Each number is 200 + 40 x the weight over its row's rms, rounded and kept within 0 to 999. Layers, rows and columns count from 0. The size before them is the row's rms in percent of the matrix's.

# down: layer 5 MLP down (transposed), 1536x384, rms 0.09, rows 1390-1442, columns 0-63
# up: layer 5 MLP up, 1536x384, rms 0.0837, rows 1391-1442, columns 0-63
down1390,107,167,160,242,196,131,221,202,204,216,172,233,152,219,261,159,188,171,220,245,201,204,203,184,226,171,157,217,193,177,131,245,236,178,251,211,168,192,218,202,168,194,247,161,235,159,211,189,130,207,192,232,202,239,228,206,203,129,148,196,189,181,183,209,220
up1391,101,169,234,184,191,213,142,164,141,187,231,218,189,247,202,220,250,204,216,115,226,202,152,208,308,215,186,207,173,146,273,214,176,187,162,246,178,249,192,230,212,200,196,139,183,100,188,229,203,161,210,211,204,267,125,197,237,219,239,214,174,261,124,173,135
down1391,098,240,156,171,217,208,221,218,224,143,201,220,187,256,177,219,206,171,238,153,132,154,148,203,200,184,289,226,193,199,123,155,187,192,224,202,261,169,219,260,165,197,147,250,176,221,228,229,174,196,204,310,206,218,230,189,284,171,193,244,242,129,204,139,230
up1392,102,203,249,135,200,215,200,161,172,205,193,183,218,252,170,244,237,218,167,293,160,161,164,171,212,309,86,211,157,201,182,213,160,233,175,225,170,201,133,135,213,181,223,229,147,256,228,209,224,257,254,165,173,296,255,280,186,272,129,192,112,195,229,172,239
down1392,098,199,239,138,204,157,209,209,167,121,222,254,212,181,251,134,169,143,231,224,183,232,132,186,212,139,250,192,191,189,137,118,172,185,148,241,250,213,165,189,247,183,221,172,221,137,189,243,182,265,167,227,202,201,173,142,198,260,239,290,215,166,109,173,224
up1393,103,248,185,215,252,240,259,248,131,179,192,101,171,112,250,210,168,185,213,177,145,204,142,250,210,169,193,250,199,258,210,148,217,201,184,229,169,134,205,236,237,220,229,177,183,257,290,223,172,207,188,154,163,235,193,255,162,205,213,240,203,204,302,252,153
down1393,103,166,285,174,154,163,172,146,160,163,201,249,252,254,229,197,140,232,170,167,227,221,234,198,154,203,262,231,194,202,190,218,180,193,160,176,270,166,164,192,243,210,163,142,167,162,172,209,249,181,200,185,191,288,205,134,169,163,160,247,223,208,141,197,202
up1394,097,165,234,120,141,169,109,188,190,232,178,204,297,190,115,114,221,261,252,247,232,214,158,156,155,256,219,186,191,270,203,215,227,196,146,216,163,152,209,211,212,209,210,156,283,181,192,165,209,229,192,161,152,206,173,230,157,211,221,197,135,206,235,151,170
down1394,096,244,240,229,233,262,231,224,205,192,147,247,201,126,229,273,200,273,177,206,166,223,267,208,241,128,144,271,197,127,169,177,184,236,226,230,178,225,173,188,192,187,256,240,168,146,239,227,243,178,205,215,179,208,188,117,115,237,186,206,185,176,154,224,184
up1395,100,259,159,219,208,217,164,171,219,212,134,146,241,198,172,143,155,223,254,162,173,242,222,214,210,186,118,219,238,200,221,241,155,223,133,255,241,208,151,125,178,159,239,236,204,145,137,151,233,132,195,184,282,209,176,270,207,212,119,222,235,179,200,291,112
down1395,099,188,205,142,192,179,78,123,164,150,251,179,189,304,201,219,218,268,175,139,289,234,227,198,251,208,248,183,270,204,226,220,134,247,278,183,171,213,158,213,179,205,191,192,102,206,170,218,190,222,179,257,252,148,183,187,259,280,153,210,207,192,158,161,187
up1396,100,195,200,142,204,219,258,189,221,205,221,207,237,297,184,151,228,161,188,252,234,116,274,153,165,136,212,191,163,249,180,199,258,180,179,177,180,157,238,219,231,188,264,132,150,179,244,208,226,166,207,212,171,193,141,187,154,243,248,205,183,182,191,209,197
down1396,107,195,139,264,175,278,156,202,223,169,201,235,158,194,121,165,200,258,240,209,158,172,166,180,169,161,247,228,204,224,207,150,173,254,198,216,249,203,253,249,192,204,211,151,153,229,187,124,146,218,145,216,109,189,208,197,223,177,183,197,165,223,202,235,135
up1397,105,222,209,124,135,250,277,176,157,198,202,197,200,157,140,152,304,203,111,205,181,215,218,231,159,266,183,225,230,195,248,232,200,166,120,152,233,210,213,210,286,163,228,186,167,234,215,226,211,208,182,183,268,168,210,199,232,267,216,165,95,226,262,226,249
down1397,106,185,133,205,105,172,173,253,174,191,208,247,218,212,287,222,154,264,237,204,168,199,155,154,228,228,164,188,252,144,231,205,258,246,178,139,161,83,220,173,264,142,244,215,225,263,248,214,231,209,189,198,177,106,193,190,280,198,188,173,204,236,152,225,248
up1398,097,157,200,205,178,181,122,168,186,281,234,165,239,193,163,186,171,191,243,221,238,158,135,192,167,227,229,145,186,199,140,243,192,136,248,229,269,190,187,204,210,207,103,228,257,201,211,171,180,95,167,208,182,263,250,239,224,182,198,243,231,234,247,173,122
down1398,109,242,173,274,271,128,173,140,232,207,195,241,189,224,173,217,228,178,273,207,191,202,173,189,268,166,219,229,267,149,136,173,110,205,220,96,219,165,209,238,194,145,118,173,201,191,199,178,163,183,219,187,152,223,209,126,180,227,261,232,255,269,188,133,180
up1399,100,184,169,244,201,224,282,207,232,195,160,163,196,220,151,216,238,140,251,206,232,257,162,193,182,176,180,249,224,135,233,214,122,238,208,194,232,219,263,215,193,143,225,145,249,230,211,131,208,257,244,110,178,232,259,199,148,181,216,218,220,202,259,238,180
down1399,101,216,251,169,169,250,218,165,192,146,137,134,169,190,134,255,215,301,261,190,220,252,147,206,283,203,199,195,163,140,239,204,169,186,171,170,233,217,203,165,169,213,138,114,202,249,175,205,137,92,210,159,228,264,140,174,186,231,201,274,259,194,175,183,186
up1400,100,195,171,237,169,188,252,183,263,198,127,215,237,221,261,127,156,221,214,132,189,184,172,173,178,209,234,211,162,180,166,231,208,127,225,241,157,177,214,185,104,182,143,170,214,129,197,192,198,151,221,213,211,183,145,213,213,222,187,200,230,185,115,141,236
down1400,102,175,173,232,176,172,240,181,110,261,147,263,89,206,229,162,235,184,159,188,217,189,233,224,223,206,194,176,259,235,256,173,219,272,219,203,138,251,166,180,215,222,171,156,234,210,191,209,194,192,132,255,179,228,164,181,186,187,230,263,199,183,247,251,95
up1401,099,183,183,143,153,172,254,220,214,171,255,149,238,142,186,182,228,219,288,179,244,225,257,214,189,216,197,194,194,135,149,262,223,179,120,162,200,168,183,149,214,207,138,197,264,190,231,227,245,215,200,168,177,182,196,159,162,226,254,123,186,193,245,270,274
down1401,101,242,197,220,257,199,203,230,261,195,279,185,196,185,197,199,210,184,185,202,149,184,235,186,226,192,199,242,189,195,173,188,234,252,187,258,222,133,81,189,114,221,206,249,225,175,185,199,252,218,191,228,182,234,214,210,242,232,196,209,271,240,280,162,185
up1402,098,169,135,154,189,196,243,238,292,162,204,189,221,229,194,169,198,217,188,197,242,167,297,182,134,174,167,167,277,224,196,309,183,233,211,217,222,165,194,210,201,146,239,217,228,216,161,238,253,199,219,105,229,160,216,221,166,170,176,245,189,201,223,194,204
down1402,096,225,245,199,207,130,274,133,217,256,170,277,264,139,239,192,148,180,193,234,228,200,243,167,236,269,177,196,249,238,202,187,197,190,222,189,217,138,254,208,171,184,220,117,185,298,177,247,175,195,182,207,181,180,170,205,183,230,171,188,185,134,167,211,229
up1403,084,249,206,205,216,234,202,251,233,207,165,214,200,239,264,249,214,142,164,261,205,156,191,214,246,181,278,167,305,179,172,218,183,131,218,236,167,234,160,94,228,178,190,168,227,222,228,120,165,141,232,282,223,236,202,167,119,119,316,225,171,164,187,200,170
down1403,089,215,196,241,200,186,199,253,218,260,235,169,270,186,146,153,223,186,226,234,254,261,193,172,174,176,206,234,171,207,224,153,190,156,212,222,227,196,255,202,176,226,190,311,196,182,140,213,205,221,195,90,136,228,159,298,203,181,210,263,162,210,201,203,260
up1404,106,124,254,221,164,230,205,172,217,190,181,154,225,262,195,205,274,210,208,205,160,235,176,127,171,236,138,262,137,149,179,258,166,248,192,309,195,251,118,207,240,237,244,187,152,229,218,245,258,275,187,214,201,188,150,141,156,229,237,171,159,189,165,202,224
down1404,103,191,167,149,189,171,186,174,146,223,301,140,272,188,220,165,161,236,231,195,197,186,210,208,211,248,189,248,229,188,177,202,184,190,125,239,200,185,234,138,227,171,148,209,202,226,113,158,239,147,208,113,262,126,244,208,150,152,282,204,248,281,270,228,278
up1405,098,192,143,162,153,233,313,231,178,161,153,209,200,198,183,123,231,199,171,220,120,164,176,252,250,218,283,189,171,211,219,257,153,168,222,191,149,173,150,280,183,179,178,188,205,238,146,237,261,171,167,211,253,273,228,238,146,241,197,145,162,171,245,156,161
down1405,092,236,190,213,227,227,180,201,201,223,192,220,179,213,252,171,161,158,250,242,234,152,203,238,172,220,187,206,205,201,288,265,176,172,227,226,257,255,246,210,121,214,154,207,239,167,189,176,179,225,192,221,211,226,167,261,200,203,214,193,171,191,168,202,232
up1406,108,201,206,245,187,224,176,262,218,125,237,88,122,179,164,270,198,187,222,221,172,155,216,152,225,189,237,193,227,173,235,132,112,219,189,216,241,227,263,197,224,169,149,230,132,222,189,201,217,157,171,226,208,154,236,200,197,157,146,241,205,195,187,202,199
down1406,096,231,256,234,237,264,195,202,202,243,190,209,158,209,294,177,192,137,214,198,179,182,200,249,310,137,125,170,180,216,248,193,224,219,208,224,171,191,164,240,196,241,188,178,135,179,294,242,230,247,255,226,197,170,217,220,242,228,188,240,171,199,293,145,156
up1407,102,200,143,176,258,290,184,202,157,140,204,271,203,274,141,197,233,167,203,156,139,202,224,193,195,197,161,237,191,175,184,185,224,181,106,179,266,165,274,163,193,213,199,163,176,211,167,201,164,218,194,218,233,241,222,259,222,274,159,244,221,232,196,160,171
down1407,095,221,238,272,190,207,135,253,221,194,241,93,121,139,196,154,137,231,168,254,245,192,150,273,150,291,202,200,152,218,152,246,218,198,198,222,154,228,106,217,191,207,210,166,235,204,173,189,153,272,248,268,233,226,229,180,200,221,194,161,160,209,222,241,274
up1408,099,231,113,188,218,231,177,178,280,114,189,178,216,235,152,178,227,225,230,234,147,198,230,173,181,109,205,201,133,211,184,202,196,188,171,283,237,161,262,172,195,176,154,213,150,211,207,202,205,218,168,191,130,200,216,224,212,224,249,157,231,207,237,236,275
down1408,094,195,199,178,192,154,155,179,213,259,205,264,152,259,176,259,204,173,258,207,235,188,237,182,213,197,155,188,187,221,234,251,192,271,135,224,137,209,244,163,261,180,227,222,239,242,242,219,239,176,134,167,165,173,175,185,263,176,189,166,152,209,202,226,220
up1409,100,175,293,169,172,189,288,199,225,215,226,162,233,199,195,245,147,219,219,189,146,180,208,218,164,171,226,200,182,136,236,200,182,134,271,186,102,259,219,197,268,177,271,156,99,226,228,232,195,168,168,254,198,255,70,197,203,202,197,184,84,189,174,214,139
down1409,094,281,202,223,195,211,174,183,133,203,246,204,113,182,155,159,204,234,172,192,226,262,180,242,234,240,177,205,208,170,182,241,151,115,209,235,232,278,171,141,225,176,206,260,229,200,204,258,185,285,216,203,207,216,191,137,135,163,220,209,218,233,251,170,174
up1410,096,237,210,196,189,196,186,182,229,183,204,142,209,175,174,283,218,230,183,181,207,197,186,176,152,296,191,181,211,152,176,211,228,158,229,231,216,176,148,149,203,211,209,265,211,214,219,174,204,171,159,214,135,167,254,260,204,243,204,216,159,208,161,192,196
down1410,097,182,209,258,226,153,206,193,187,226,286,201,220,285,223,146,141,123,161,228,122,235,166,208,183,252,260,147,257,287,260,211,169,202,204,97,199,212,189,164,163,196,283,225,219,208,150,197,132,288,261,173,280,160,211,147,195,168,170,261,227,225,225,161,163
up1411,098,176,214,211,246,219,207,228,254,240,247,164,280,212,185,213,190,214,227,190,208,190,146,216,240,180,190,241,230,222,249,194,267,124,159,233,114,178,259,201,220,212,192,183,113,172,119,271,207,236,124,208,193,225,220,189,164,158,251,218,114,249,235,180,227
down1411,089,272,218,128,150,172,163,200,210,137,266,153,220,114,248,226,189,144,154,197,183,177,173,159,178,124,224,234,149,165,254,213,207,212,218,173,149,179,196,209,175,153,210,151,185,198,192,190,172,247,209,249,181,216,274,187,256,201,199,172,164,171,214,189,216
up1412,108,260,240,216,198,279,167,219,154,215,124,171,241,202,170,307,217,246,218,200,123,256,196,216,179,218,179,179,237,241,167,133,149,235,258,234,221,173,216,219,182,208,238,131,213,250,217,223,195,169,188,170,114,258,176,224,238,207,299,149,172,181,267,271,208
down1412,108,181,241,160,199,202,239,235,200,114,163,238,165,164,193,145,266,319,236,179,213,165,227,237,202,211,202,156,203,200,191,186,265,215,158,178,145,161,246,149,165,125,165,154,184,237,234,189,175,172,268,115,183,209,183,220,159,209,131,171,230,208,213,196,219
up1413,100,243,257,207,222,222,228,200,140,207,148,175,193,213,232,205,197,230,197,223,229,171,242,266,204,229,139,226,182,289,201,270,148,204,228,194,196,146,204,172,227,160,189,155,286,243,148,262,244,199,162,202,234,207,214,283,176,285,229,293,177,260,239,259,249
down1413,095,200,207,175,237,180,185,213,185,188,168,270,111,210,212,235,275,127,165,169,220,180,253,148,132,199,209,100,232,209,193,107,280,237,228,164,216,176,195,190,201,176,216,254,173,203,243,137,121,182,277,171,193,260,291,215,176,153,242,155,190,131,127,225,163
up1414,090,257,239,148,245,137,174,179,132,268,162,187,257,260,188,157,239,215,208,162,210,228,161,172,169,175,190,220,304,261,193,249,210,213,168,243,152,245,215,260,211,111,158,178,141,224,206,239,288,221,207,218,175,210,243,173,143,208,200,186,210,231,211,246,200
down1414,097,194,159,249,201,204,252,228,200,132,167,267,293,229,174,282,186,214,165,203,219,212,213,269,223,142,202,224,206,184,180,204,233,214,277,197,209,187,301,138,188,196,272,157,261,217,226,233,100,197,123,232,194,238,224,213,282,186,217,156,202,230,140,171,232
up1415,104,217,194,187,140,222,181,209,186,233,203,166,173,202,210,153,193,208,152,165,260,91,192,216,202,221,166,179,184,157,227,272,201,177,221,256,223,198,233,262,235,220,204,207,216,122,276,169,178,230,214,163,223,121,245,130,169,187,186,228,179,268,277,148,251
down1415,100,175,190,184,192,116,193,180,240,158,253,266,192,148,208,208,234,166,231,199,205,162,164,222,131,162,229,203,227,195,210,225,227,135,241,194,224,185,240,136,220,139,216,152,174,225,212,197,250,217,189,207,206,205,195,233,172,146,232,171,189,195,201,205,275
up1416,100,114,195,136,210,227,193,230,90,221,176,172,219,206,165,184,181,200,150,211,144,176,233,201,221,252,154,247,209,131,156,233,211,237,225,210,190,243,188,239,239,242,181,185,164,219,226,183,183,239,120,217,141,277,117,146,197,188,235,229,217,255,243,212,191
down1416,106,241,190,228,190,165,164,231,260,201,262,247,171,175,166,224,188,195,194,228,152,218,171,178,194,202,180,239,234,220,176,231,209,178,208,211,236,261,196,264,154,198,190,138,177,180,200,212,173,246,156,145,183,201,171,194,234,192,148,262,170,234,180,201,216
up1417,103,248,188,165,195,182,204,173,221,196,225,147,230,181,265,186,214,203,190,258,175,232,248,182,177,218,192,158,117,241,111,224,210,240,258,222,286,223,201,203,160,202,140,226,153,183,194,157,206,135,186,169,242,170,213,186,197,149,204,257,290,210,192,194,183
down1417,101,238,202,199,190,258,173,259,228,207,112,230,185,136,168,205,203,258,227,282,170,178,171,155,211,155,208,176,173,212,166,244,254,203,179,231,155,186,197,89,206,133,129,274,292,272,226,173,212,146,128,241,180,239,226,162,144,236,128,231,227,219,170,224,167
up1418,099,254,257,231,153,202,176,218,236,225,123,174,188,220,243,199,235,225,216,158,181,103,187,164,189,245,180,207,157,230,269,286,157,156,244,252,209,192,214,163,192,257,177,219,247,178,194,125,277,220,207,204,217,162,253,207,153,223,235,181,239,166,175,233,174
down1418,099,191,292,244,146,280,181,236,153,182,232,214,204,242,207,136,186,167,209,178,146,220,146,243,191,218,164,224,229,211,185,218,189,208,241,205,239,215,222,231,180,171,258,269,174,188,172,196,234,148,212,153,151,239,175,151,221,148,215,157,198,201,231,203,276
up1419,105,201,248,256,178,204,171,152,215,159,229,207,229,222,160,245,187,254,251,182,177,126,194,229,175,195,139,190,188,258,195,163,161,196,213,204,235,168,235,216,189,158,303,187,185,252,303,235,233,135,193,216,151,247,167,194,218,295,197,225,230,217,198,241,179
down1419,106,134,217,146,217,219,188,195,131,170,129,146,304,247,198,182,225,250,242,199,226,254,142,177,128,160,214,139,156,188,275,174,236,133,143,202,205,227,176,146,253,279,207,182,155,142,170,183,261,226,170,205,206,224,203,136,226,213,251,188,249,275,207,194,191
up1420,102,271,200,189,259,124,182,169,120,250,134,195,205,248,151,171,159,176,236,251,180,210,180,255,160,242,258,185,229,221,231,224,206,260,154,233,169,98,270,153,233,240,235,216,263,188,202,248,242,217,189,136,231,140,197,127,230,216,238,190,272,168,185,199,241
down1420,095,153,147,178,269,234,236,190,209,154,201,232,193,158,186,137,243,232,218,320,230,183,227,168,220,151,169,190,190,217,163,205,154,185,170,246,210,211,193,203,223,177,322,209,146,231,187,263,157,207,224,146,178,175,265,215,199,185,199,160,116,151,174,229,173
up1421,094,202,147,198,176,168,208,183,193,137,178,143,246,233,196,145,111,170,200,154,141,232,186,180,212,306,245,158,146,223,168,186,238,244,202,158,180,295,236,220,231,242,211,220,183,181,148,234,131,171,237,163,112,222,194,200,170,167,131,207,190,221,242,203,193
down1421,108,226,241,168,204,221,218,210,227,224,194,175,208,252,216,163,253,182,208,209,200,237,252,234,150,136,198,228,183,264,155,182,183,138,254,152,216,208,172,180,230,172,227,190,199,148,278,224,282,141,174,238,148,259,156,201,253,219,205,164,158,225,203,197,205
up1422,097,226,251,191,208,224,188,210,197,255,265,209,189,240,227,195,186,175,173,159,160,244,179,171,216,212,230,147,216,191,247,212,202,138,265,299,165,220,244,240,201,208,168,177,169,185,195,202,183,152,196,168,217,117,130,193,241,150,163,218,207,223,243,146,181
down1422,096,169,158,173,229,228,234,216,187,265,147,128,155,235,223,245,218,220,277,283,236,221,209,192,184,97,179,180,180,209,174,263,263,222,179,213,301,215,181,219,178,238,149,201,164,188,211,220,264,164,165,184,183,231,218,248,210,239,193,191,129,86,150,182,206
up1423,102,239,168,236,249,144,264,246,170,170,170,182,170,212,247,231,289,225,182,210,221,158,213,132,210,208,209,177,252,215,208,195,185,241,268,266,239,208,250,192,214,112,175,238,170,244,200,184,166,214,175,175,208,126,216,229,215,186,188,125,226,177,185,199,185
down1423,099,197,252,210,194,224,143,94,158,217,254,261,242,157,149,234,247,217,207,222,233,203,224,267,174,160,205,202,187,240,190,162,157,199,251,154,201,167,162,220,159,139,173,182,222,164,154,210,220,253,183,241,183,216,208,217,213,243,243,233,146,200,190,172,191
up1424,103,160,254,191,265,196,158,239,194,179,210,228,221,121,153,234,260,250,313,212,186,170,190,221,181,205,241,168,272,243,221,127,143,232,232,237,135,189,179,165,191,196,159,127,295,226,156,199,124,245,192,156,210,239,250,280,189,238,236,202,227,239,218,187,258
down1424,099,159,157,235,149,182,183,226,249,209,195,84,209,205,162,175,224,269,100,157,130,227,142,171,185,168,197,220,165,251,254,224,188,241,211,139,182,232,156,148,186,258,211,125,153,216,178,132,237,196,117,294,144,209,207,200,293,131,169,233,217,80,240,275,220
up1425,107,209,199,189,211,180,197,234,169,246,159,246,158,223,163,164,199,207,258,142,216,207,154,138,244,260,198,275,188,206,204,223,183,261,239,225,260,189,179,195,189,265,163,271,250,270,164,250,203,211,142,199,200,204,206,247,175,213,159,199,239,167,116,284,160
down1425,099,144,247,203,185,237,223,261,175,277,229,146,106,203,196,138,259,226,153,267,205,206,215,193,265,228,162,177,202,152,203,292,261,189,264,204,140,193,228,159,243,199,152,194,202,261,225,188,232,167,206,128,246,244,150,237,205,234,211,140,159,212,215,184,230
up1426,100,196,186,228,191,194,223,126,242,164,179,171,184,184,150,148,199,244,235,203,155,145,213,174,212,180,249,165,143,228,158,218,168,175,183,253,256,229,221,262,216,143,235,269,248,236,199,279,237,166,258,183,159,261,274,224,168,216,305,165,181,166,235,202,241
down1426,094,229,228,168,256,239,155,182,197,200,217,217,224,256,134,172,225,248,230,297,269,160,237,166,227,277,201,237,156,140,241,166,193,226,141,254,209,269,217,203,187,235,153,130,252,200,291,213,178,185,256,162,211,171,177,203,223,214,258,134,168,244,199,205,122
up1427,078,264,262,291,264,240,228,186,194,254,209,194,175,248,202,137,134,247,198,112,153,192,216,130,185,190,212,154,217,244,198,124,202,235,171,249,290,226,135,143,188,127,223,210,260,263,235,158,148,220,125,156,170,170,232,169,203,207,163,191,291,150,197,173,125
down1427,082,143,248,216,180,202,259,198,190,164,202,259,216,229,175,181,167,179,223,219,194,177,185,233,214,156,218,214,237,164,176,276,249,169,223,164,188,190,196,268,178,174,191,205,192,163,247,172,210,160,203,219,221,180,191,224,174,183,249,108,101,205,243,188,168
up1428,099,188,238,123,172,274,185,190,197,214,106,142,139,153,223,200,251,251,186,214,197,143,248,215,209,228,269,190,188,324,200,187,101,215,217,195,225,236,130,213,163,201,158,234,224,207,224,168,277,228,197,196,207,107,234,255,210,169,217,227,277,185,215,197,171
down1428,099,196,171,130,184,216,267,247,297,203,189,236,228,275,224,207,171,222,175,105,184,189,121,243,248,190,112,272,110,210,162,190,248,198,205,169,146,233,210,187,217,181,179,172,164,204,140,212,203,108,148,161,173,266,186,185,162,219,205,213,230,195,220,183,249
up1429,097,208,208,145,224,165,245,210,145,269,168,236,200,227,144,177,182,189,201,234,246,157,263,215,318,138,209,202,200,221,185,229,226,205,202,161,186,194,253,219,152,168,142,207,183,157,188,119,193,205,232,227,132,243,241,171,173,226,248,204,249,183,272,165,217
down1429,106,132,181,205,246,205,216,235,200,216,204,228,157,229,284,259,157,134,245,203,199,198,204,181,217,198,210,269,188,207,199,153,168,260,208,186,220,182,276,219,143,128,237,198,157,214,130,232,206,239,215,206,177,202,214,189,216,199,98,149,197,172,195,158,143
up1430,111,208,114,209,239,165,249,188,162,171,208,161,210,209,246,161,230,185,234,127,210,173,234,174,168,202,177,210,206,264,201,230,176,238,201,244,188,247,196,180,204,198,197,198,221,281,212,202,90,180,223,220,238,250,181,166,152,159,195,179,207,212,185,227,228
down1430,132,185,189,273,214,153,228,233,207,160,192,136,186,198,274,222,226,233,197,257,222,194,289,140,182,246,212,219,196,185,175,198,207,232,206,270,198,178,210,127,250,94,175,225,167,177,161,195,170,145,136,167,182,198,176,208,172,285,229,196,119,210,279,205,225
up1431,103,179,175,226,220,155,236,149,235,242,175,156,220,184,217,237,244,318,260,187,199,224,176,210,179,217,218,163,194,167,166,210,226,216,268,145,229,161,251,166,281,184,195,178,224,229,144,142,185,250,233,317,318,187,218,232,155,181,217,198,160,132,171,195,230
down1431,094,205,204,233,221,186,140,232,206,150,176,215,116,120,220,173,178,118,122,98,142,170,108,191,235,244,143,185,223,167,213,142,152,240,172,241,234,202,235,172,196,271,209,187,189,176,182,177,241,231,230,189,185,194,264,175,195,210,236,172,181,171,265,111,218
up1432,102,269,247,201,249,194,235,150,180,245,289,165,238,219,179,220,205,179,257,230,118,234,228,133,232,255,216,186,198,244,222,199,235,152,197,215,184,228,173,218,180,165,233,203,168,201,247,242,260,215,201,199,183,230,204,166,234,180,162,188,117,204,228,232,231
down1432,099,179,236,157,216,154,169,274,130,179,199,142,217,254,172,231,196,176,134,220,207,142,147,216,199,215,195,132,149,162,168,187,275,157,199,219,190,248,251,198,218,193,144,197,156,272,211,166,250,230,229,174,238,191,220,193,269,208,135,199,180,102,176,175,180
up1433,104,236,148,142,218,210,170,212,250,116,146,267,222,187,242,158,154,203,215,191,234,144,218,219,105,188,233,181,123,168,120,180,161,255,180,256,260,233,195,258,146,199,205,307,184,210,207,174,194,253,183,258,265,286,206,205,195,147,188,226,201,177,232,242,203
down1433,096,199,249,151,180,233,220,216,185,206,160,157,166,272,175,224,267,248,119,158,183,236,159,274,221,218,177,281,191,191,213,221,294,219,188,288,183,172,190,151,228,225,213,165,135,219,231,196,106,173,163,175,210,137,154,218,215,246,160,220,159,179,211,94,175
up1434,104,176,209,170,222,187,160,254,164,183,185,207,167,235,208,209,190,245,222,181,189,209,241,169,198,176,265,224,223,210,210,266,218,200,173,255,107,233,245,185,194,243,196,229,163,233,208,150,250,243,233,258,95,163,233,211,179,157,187,220,105,162,217,190,239
down1434,100,221,144,155,202,263,222,216,140,136,280,154,194,230,127,223,214,184,156,164,193,177,142,198,255,220,175,228,224,221,174,156,243,133,213,179,226,251,173,199,198,162,192,195,178,160,171,267,238,222,252,155,302,169,169,150,260,70,203,264,163,167,266,130,181
up1435,105,193,193,181,155,229,229,227,211,210,272,162,201,210,191,118,223,249,164,197,276,99,156,217,190,141,220,200,195,177,183,215,163,180,206,146,152,201,183,149,193,213,225,225,186,268,170,148,206,202,174,186,217,236,146,259,199,218,223,175,178,163,235,242,235
down1435,094,278,142,197,188,182,201,215,209,238,137,211,214,245,201,182,254,216,229,178,170,188,236,219,322,226,257,128,260,257,186,220,269,187,263,270,170,287,153,159,222,176,180,233,234,189,258,208,292,274,195,259,181,152,264,200,184,203,194,140,180,235,209,167,155
up1436,107,250,192,221,159,214,206,219,113,175,210,155,218,256,169,125,221,176,296,225,225,191,177,224,184,214,163,192,191,199,134,208,207,215,126,190,138,127,184,239,208,162,141,245,234,191,276,173,179,223,161,202,210,240,192,256,157,246,165,209,151,243,229,138,259
down1436,106,157,208,191,204,205,252,152,188,239,177,187,152,192,208,234,255,195,220,231,141,177,211,143,158,160,258,206,140,156,196,164,237,203,264,208,168,210,218,204,193,191,245,216,158,233,140,168,138,237,214,183,154,227,211,200,177,229,164,166,254,156,170,129,159
up1437,107,205,162,155,199,190,251,212,189,184,222,152,215,178,188,261,243,210,180,172,258,137,166,189,224,276,259,179,218,183,188,245,196,209,220,119,241,191,204,147,174,213,193,180,145,132,168,205,183,189,233,278,155,116,198,205,210,184,192,148,161,161,198,238,210
down1437,104,232,189,213,231,159,173,187,249,158,272,240,223,185,169,236,273,154,188,186,235,156,161,145,202,213,159,174,271,187,184,224,257,195,185,212,204,244,183,108,170,183,194,233,144,153,222,216,162,192,282,163,188,162,209,160,261,195,174,213,101,145,217,222,102
up1438,091,174,224,208,196,172,260,250,171,227,235,213,246,182,241,199,268,210,191,203,231,181,93,192,213,270,179,246,177,225,188,230,244,213,147,242,221,241,257,161,207,149,246,195,190,243,131,212,264,191,162,183,238,193,208,186,176,161,146,232,252,260,189,262,159
down1438,100,175,202,198,163,306,166,276,260,194,218,210,150,228,191,158,165,181,241,202,250,238,241,157,131,193,270,171,175,211,211,217,283,203,200,197,96,208,150,225,188,179,205,184,240,194,223,220,163,266,174,217,168,257,282,190,275,294,188,265,262,134,200,199,200
up1439,093,180,263,206,166,231,265,274,167,169,251,165,187,263,257,250,209,238,172,229,251,172,218,245,195,215,203,222,148,228,241,189,233,235,138,199,297,215,233,214,207,219,128,210,156,245,119,226,289,131,237,185,134,208,244,178,206,249,206,177,198,171,247,170,160
down1439,096,211,229,199,144,241,226,210,227,250,134,267,164,224,188,113,187,195,156,186,235,256,237,207,103,223,182,175,215,161,211,262,207,203,189,219,215,218,151,166,231,174,163,144,229,240,205,162,171,308,148,265,145,266,165,229,213,209,191,168,130,149,210,154,184
up1440,090,244,136,212,206,204,161,189,156,106,160,268,214,119,165,231,255,235,130,243,285,175,177,163,222,270,186,143,181,135,168,185,193,171,226,210,194,176,160,180,198,214,190,220,228,223,175,240,210,199,165,201,203,127,226,126,221,199,213,185,186,198,246,215,184
down1440,093,157,212,246,171,226,180,232,157,163,216,222,255,221,173,219,139,199,109,169,227,274,204,197,286,123,194,119,208,178,177,223,197,255,241,159,131,229,222,221,200,192,228,168,157,210,231,229,217,161,258,194,180,261,214,210,232,211,210,159,158,228,250,228,246
up1441,099,185,271,222,201,268,234,152,199,237,199,199,240,70,199,190,183,164,191,215,209,147,98,259,198,233,206,163,214,247,182,147,224,192,110,159,233,199,191,202,228,273,165,232,175,239,145,191,231,204,160,247,189,192,160,234,136,224,143,217,137,153,247,227,220
down1441,096,223,201,181,189,158,160,178,224,204,121,229,241,202,199,212,202,176,202,210,263,193,216,209,182,222,117,240,174,297,154,106,179,269,191,175,196,158,152,200,158,199,183,231,163,147,220,143,172,256,227,190,158,182,151,142,246,155,237,183,229,178,161,298,161
up1442,104,198,209,180,169,185,182,175,212,214,257,184,171,222,211,183,228,247,268,130,161,263,177,203,163,130,209,230,117,244,202,177,182,160,191,141,279,209,188,201,239,186,271,268,208,201,247,194,209,180,258,200,209,235,212,199,228,191,133,125,256,189,214,168,174
down1442,097,194,220,263,262,207,124,163,219,179,206,228,206,214,213,145,252,212,165,170,227,247,155,165,212,202,171,188,111,227,168,127,215,244,243,163,206,226,245,237,256,145,164,256,181,234,238,167,155,247,182,219,161,244,215,186,254,189,224,271,148,168,194,192,216